Weights of a small transformer language model: untied embeddings.
Each number is 128 + 32 x the weight over its row's rms, rounded and kept within 0 to 255. Layers, rows and columns count from 0. The size above them is the row's rms in percent of the matrix's.

# layer 9 MLP down (transposed), 640x320, rms 0.0725, rows 421-451, columns 288-319
size [ 99  94  99 100  99 100  97 104  98 108 104  95 103 100  99 101 104 101  97  95  99 100 103  95  92 102 101  98 106 100 102]
[[101 108 119 139 167 133 107 154 101  95 132 116  99 136  69 115 156 172  95 138 106  95 116 159 165 107 100 134  95 134  92  95]
 [101  95 159 195 170 139 127 123 141  91 129 130 120 117 134  88 139 119 184 143 132 118  60 135 121 129 133 150 148 147 175 197]
 [ 86 129  95 123 118 119 130 123  72 118  86 183  96 109 180  96  79 114 122 156  82 114 110 156 208 119  64  75 127  91 141 124]
 [163 151 127 120 135 157  87  96 100  87 145 133 117 157 106  60 147 128 115 151  79 141 119 142 123 184 151 145  83  77  95 134]
 [ 83 142 160 128  56 132 103 145  91 162 147  77  94 176 145 185 173 130 116 141  98 115 103  89 136 109 155 104 127  90 156 133]
 [196 150 152 158 116 127 157 166  79 122 105 136 143 179  89 147 177 130 200 129 102 167  84 111 147 132 167 129 153  86  84 171]
 [118  97 127 136  86 169 128 154 118 114 104 164 151 120 134 136 169 138 118 127  84 155  94 123 137 128 131 161 152 110 148 138]
 [184 170  95 142 120 191 167 165 111 154  79 135 203 142 164  89 192 144 130 127 126 173 113  48 115 148 131 200 118 138 132 135]
 [139 114  74  81 143 161 119 113 118 137 107 100 123 106 107 113  52 173 105 100 121 120 144 114 165 102  50 141  74 136 185 102]
 [145  36 160  85  58 104 120 111 117 124 127 143 105 140 129 120 157 171 123 151 143 125 127 133 122 135 120 155 124 102 209  62]
 [143  81 116 121 183 138  94  60 109 153 151  89 158 138 114 196 102 121  68 139 143 114 141 154  99  99 102 102  98 104 145  92]
 [162 138  57  98 186 131 108 157  70 103 126 128 172 155  61  69 105 133  90 135 119  87 120 116  77 130 104  78  97 153  93 158]
 [120 128 150 169  93  86 100 138 100 106  98 146 103 141 134 147 195 172 146  78 130  83 136 102 150 128 115 115 151 189 128 116]
 [ 89 128 116 146 184 138 122 104 124 138 134 119  94  81 163 111  98 154 101 143  77 124 150 124  89 128 114 134 162  96 179 163]
 [140  90 136 132 146 100 144 139 105 117 115 166 140 167 156  93 103 174 131 128 131 129 209 143 207  81 129 105 195  80 136  97]
 [181 139  81 142 114 145 171  97 111 145 162 148 127 163 105 172 118 145 165 125 117 127 186 133 120 160 133  98 164 143 125 141]
 [116 132  73 146 126 103  68 119 125 114  65 142 109 106 169  80 103 127 168 221 118 179 151 112 117 136 147 106 154 131 105 162]
 [115  75 132 154 133 121  84 152  89 161 114 156  75 102 130 202 129 145 123 130  67  90  79 135 126 160 163  65 129 173  69  80]
 [139 189 124 147 139 175 139 150 143 155 157 167 192 130 117 155 168 137 149 118 123 101  83 132 112 133 112 104 141 114 114 165]
 [125 167 162 185 148 132  90  69 198  93 105 149  86  91 120 172  77 151 107  85 135  77 149 110 129  90 103  73 122 164 177 160]
 [102 110 113 152 212 143 146 132 142 120  95 133 116 159 137 125 152 172  69 113 145 159 123 141 101 176  98 133 122 160  79 137]
 [115 125 135  90 144 155 101 119 113 201 156 126 114 110 114 111 111  97  45 162  40 183 155 140 111 144 110 130 125 139 203 113]
 [112 101  83 113 127 152 109 110  81 118  86 188 156 116  95 129 156 130 133 184  78 109 106 145 141 128 101 129 156 139 209 126]
 [ 77  98 133 121 126 116 135 119 159 113 119 174 146  79 201 161 160 129 156 104 124 155 111 101 101 156  79 110 102 109 119  88]
 [131 107  59 107 109 138 113  77 126 169 179 131 207 185  89 134 161 105 111 149  91 225 140 141 138  51 147 153 131 107 126 110]
 [161  84 132 153 133 116 111 158 126 164 123 159 144 130 126 172 147  98 151 159 152 121 123 119 180 153 102 210 134 177  98  81]
 [127 127 164 146 177  74 101 140 175 152  96 101 102 130 185  86 165 117 133 152 131 105 129 196 144 130 140 146 121 127  51 129]
 [181 154 163 128 180  82  73 122 150 128  80 152 145 173 116 203 140  97  81 115 121 134 135 134 129 108 140 123 130 109 126 138]
 [143 188 171 159  75 119 124 140 132  83 111 109 106 170 133 128 105 166 137 144 130 126 116 113 160  71 163 133  89 100 109  96]
 [141  92 112  56  93 193 134 114 130 127  86 155 134 128 138 128 112 172 128 142 108  98 111 116 119 125 171 155 108 129 120 121]
 [123  84 116 114 135 196 150 213  93 134 162 125 126 141 165 114 154 141 133 155 135 140 133 101 136 131 125 146  83 119  65 139]]
# layer 9 MLP gate, 640x320, rms 0.0779, rows 422-452, columns 288-319
size [ 97  98 101  98 101 102 106 104 113  98 106 101 100  98 116 100 101  95 100  95 102  95 103  97 102 101  93 101  95  97 100]
[[170  91 127 118 108 135  99 127  87 172 147 164 126 118 116 130  97 158 108  92 116 115 142 151 146 153 176 104  76 120 113 131]
 [135 147 163 149 128 169  95 173 119  51 174 101 143 105 138 138 141 136 126 128 104  59 110 182 166 166 102  96 157 145 114 119]
 [143 136 158  77 154 119 123 118 103 142  82 135 136  99 110 122 133 169 146  97 235 143 123  75 124  83 117  91 165 101 120 123]
 [ 86 118 130 118  71  98 173 213 134  76 162 213 175 156  96  91 197  43 163 159 114 101 156 117 145 161 105 152  93 107 189 160]
 [115 132 112 180  89 148 126  87 169 167 132 140  84 157 117 138  80 159  95 210 117 145 108  77 122  99 136 123 113 160 104 112]
 [143  64  86  93 116  92 154 120 112 132 195 110 107 126 139 137 124 138 102 178 105 106 143  75  45 134 145 107  79  92 133 163]
 [156 137 123 138 135 121 112 102 142 113 145 164 148 110 180 172 130 169  93 125 152 136 121 152 149  75 171 163 201 140 131 159]
 [129  50  91  78 108 103 117 123 179 155 169  93 148 108 132 121 132 113  95 136 159 179  95 127 123 145 137  96 129 130 160 157]
 [ 62 128 131 156 118 131 144 149  72 201 110 134 118 144 129 120  98 155 149 110 127 124  99 122  88 149 153 166 152 163  96 103]
 [ 82 169 167  82 155 108 124 126 170 166 146  70 109 126 147 125 117 171 121 144 155 145 103 118 150  88 139 159 121  91 146 134]
 [138 156 139  93 102  79 155  94 115 152 152  50  89  67 184 176 159 149 120 157 132 228 159 165 178 121 177 164 102 142 154 144]
 [116 114 136 158 143 115 130 137 171 137 172 108 102 139  62  93  76 110 120 145 146 159 139 160  95 135  20 124  74 132  69 141]
 [143 126  57  92  76 123 189 173 207 172 130 136  98  99 169 130 119 104 136 126 133 191 134  85  76 118 114 134 117 148 169 142]
 [147 167 133 177 138 121 137  89 143  88  93 123 134 179 124 135 115 122 164 156 164  98 102 179 142 156 161 152  87  79 168 130]
 [105 163 173 128 131  82  25  95 140 103 123 102 104  82 100  91 168 152 146  83 135 138 158  97 119 120 128 111 197 126 123  95]
 [107 115  86 128 159 151 168 106 100  87 109 161 120 136 130 143 206 103 113 177  88  91 144 130 130 132 132 185 100  99 102 116]
 [ 77 111 159 142  78  91 145 121  83 110 159 188 148 187 121 202 139  90 150  95 111 117 155  85 157 189 126 189 148 187 120 136]
 [142 117 120 113 124 126 107 158 108 155 160 157 119  26 152 168 125  53 162 174 142 137  81 133 145  67 126  53 127 110  65 103]
 [123 131 119 147 138 111 138 198 127 100 189 107 141 132 209 196 158 150 187 101  90 206 136 144 144 167 127 136 118  32  55 120]
 [114 113 120 105 129 117 153  68 138  63 130 147  91 110 127 147 161 200  77 167 116 160 147  81 160  57 101 142 193 146 115 102]
 [ 87 114 162 106 139 144 110 143  89 121 158  67 106 118 115 125 103 137 151  95  82 139 103 153 128 108 107 168  99 150 140 109]
 [206 170 145 142 139 146  99  67 110 112 179 143 135 138 123 148 121 108 109 156 122 118  90 160  88 191 109 105 132 108 133 207]
 [144 104 117 108 107 104 167 140  97 132 140  27  96  80 175 170 126 123 154 130 165  98 140 127 110  92 105 151 163 143  83 116]
 [117 126 125 154  39 137  46 130  84  90 113 121  83 112  86 175  77 108  89 101 112  96 106 112 137 136 149 170 191 172 182 162]
 [131 134 165 106 167 108 111 115 129 204 125  91 142 165 132 108 178 151 129  98  81  87 118 143 121  94 158 142 152  88  39  46]
 [104 102 111 134 101 120 129 134 130 112 147  90 163 133 107 111 123  99 121 114  81 128 141 133  92 183 183 147 127 124 113  83]
 [130 148  96 226 108 127 125  95 133 152 147  89 112 184 132  98 149 189  53 168 124 108 100 114 154 119 184 138 118 150 120  79]
 [102 155  95 100  93  76  93  93 100 123 157 199 103  99 177 144 144 189 220 124 157 115  90 119 134 116  98 124 153 148 136 100]
 [147 174 142 170 192 161 169 175 116 138 100  98 152 119 164 129 155  79 110 122 131  70 124 148 146 122  81 131 142  87 139  91]
 [130  87  91 122 138 109  95  90  89 141  83 114 110 138 165 209 103 190 131 192 143  97 145 135  72 147 110 126  99 114  51 168]
 [112 122 177 158 160  78 150  91  83 197 123 139 115 129 182 109 147 148 115 116 137 149 130 113 165 160 168 156 183 111  63 128]]
# layer 9 MLP up, 640x320, rms 0.0795, rows 422-452, columns 288-319
size [102  99  95 100 104  97 103 106 104 103 108  99 101  97 112 103 102  93  98  97  98 100  98  91 100  99  97 103  94 101 101]
[[140 118 147 167 206 147 152 119 118 169 146 152 134 137 121  50  89 174 126 186 113 202 149 157 169 141  97 181 130  95  95 121]
 [149  88 129 130 173 124 116 124 153 128 151  72 101 135 173 102 122  89 107 158 134 159 104 102  62 141 140 117 120 106 169 101]
 [184 161 129 100  92 175 108 117 134 125 132 116 127 107 147 117 110 143 142 128  76 177 107 141 109 126 118 112 157 149  96 151]
 [150 139 137 129 166  98 115 151  85 162 147  51 117 156 169  93 121 178 116 110 119 186 166 105  57 104 120  76 141 125  99 103]
 [101  70 128 170 159 119 119 105 122 165 127  91  71 105 147 145  95 166 158 141 137  98 124 116 150 153  95 134 135  82 166 165]
 [124 139 147 118  90 103 108 120 163 151 172  70 105  95 132 161  74 122 154 135 148 148  74 144 114 151  92 117  73 100 138 103]
 [ 74 140 121 146 120 127 116 130 136 160 149 101 157  95 131 104  92 211 115 100 133 149 152  83 141  83 107  83 145 158 124 125]
 [ 67  72  73 124 162 151 148 141 125 165 105 127  83  75 146 157 135 132  94 125 118 196 170  88 125 152  96  55 176 169  97 122]
 [135 122 200  76 132 143  91  99 151 131 116 180 159 139 180 153 180 119 110 120  92 103 166 158 178 168  78  83 113 113 188 125]
 [147 102 121 171 129 117 116 119 165  66 119 167 139  90  86 105 132  95 155  76 114 165 112 181  55 132 136  91 137 181  91 125]
 [174 157 120 150 153 144 105  76 112 121 151 129 168 143  81  72 167 151 146  79  96  38 120 116 152 139 108  76  67 150 164  95]
 [114 214 105 102 130 157 110 122 142 134 170 155 123 108  92 109 145 114 128 119  66 114 170 142 149 162  79 115 112 165  83 101]
 [126  88 166 138 162 115 144 137 161 121  19 148 112 100 139 147 168 126 109 109 179 111 117 164 164 109 133 161 153 114 168 142]
 [143 141 118  63  86 100 141  78 176 119  98 124  87 129 116 108 127 115 121 106 165 103 101 138 107 171 162 118 165  95 101  94]
 [ 78 185 118 169  99 156  82  92 144 135 129 150 149  79 115  84 145 128 191  90  88 159 168 147 111 104 101 106 162 152 129 122]
 [ 63 100 149 109 167  95  87 138 139 110 122 114 161 167 114 174  87 158  65 146 132  92  90 127  85  59  81 130  83 159 161 119]
 [159 189 170 129 131 107 140 170 131 163 145  92 140 149 145 128 170 130 163  85 136 110  76 134 159 124 166 103  99  97 148 148]
 [101 133 108  77  87 123  95 131 199 113 134  86 137 126 129 130  69 189 110 159 170 117 133 116  93 130 150 144 120 184 148 130]
 [127 130 100 143 119 143 148 121 133 118 136 184 155  71 136 155 117 157 154  61 149 127 130 108 109 131 149 177 150 136 110 136]
 [145 100 120 100 101  69  85 124 211 129 162 137 193 135  71 112 139 108 146 153 145 142 111 149 140 158  80 167 124 104 121 130]
 [128 169  84 127 125 124 190  71 121 130 166 156 155 101 126 190 137 145 130 114  91 117 141 177 147 135 106 129 119  52 101  94]
 [ 87 130 117 103 161  73 129 109  91 117 132 102 148 115 119 163 145  85 106 180 111  84 110 180 134  76  81 146 157  63 157 100]
 [ 97 125 162 168  97  93 124  94 162 173  34 201 128  75 138 119 129 127 108 161  82  62  90 126 162 199 192  96  77 134  73 188]
 [112  96 134 154 162  78 181 128 150 128 154 152 153 138 172 103 205 135  90 118 167 129  77 101 128 173 135 158 133 151 127 157]
 [ 49 136 137  63 116 133  87 172  94 164 132 158 194  99 130 132  97 134 138 156  85 155 112 119 155 116 132  99 146 125 111 162]
 [103  41 207 139 124 145 197 176 112 219  66 113 100 123 142 105 130 141  99 122 188 105 136 134 156 193 117  83 125 104  88 120]
 [145 131 115 188  89  88 144  84  65 111 200  84  94  88 127 108 117 119 121 177 147 132 105 117 116 105 123 118 127  99 157 103]
 [111 128 163 159 104 141 110 164 160 143 107  78 142 101  77 131 168 162 152 114 125 143 159 152 106 174 112 136 139  75 135 157]
 [101 120 129  88 156 123 101 126 156 140 111 145  85 125 146 158  70 156 144 129  80  96 118 115 157 101 162 146 150 145 126 172]
 [ 80 156  72 137 153 152 160 111 139  74 205 118 126 211 173 145 133 140 160 136 174 148 133 132 115 175  91 166 109  66 104 137]
 [143 178 139 182 100 127 124 100 136 135 118 115 146 156 102 137 177 166 139 121 120 184 113 112  89  97 142 176 134  85  58 109]]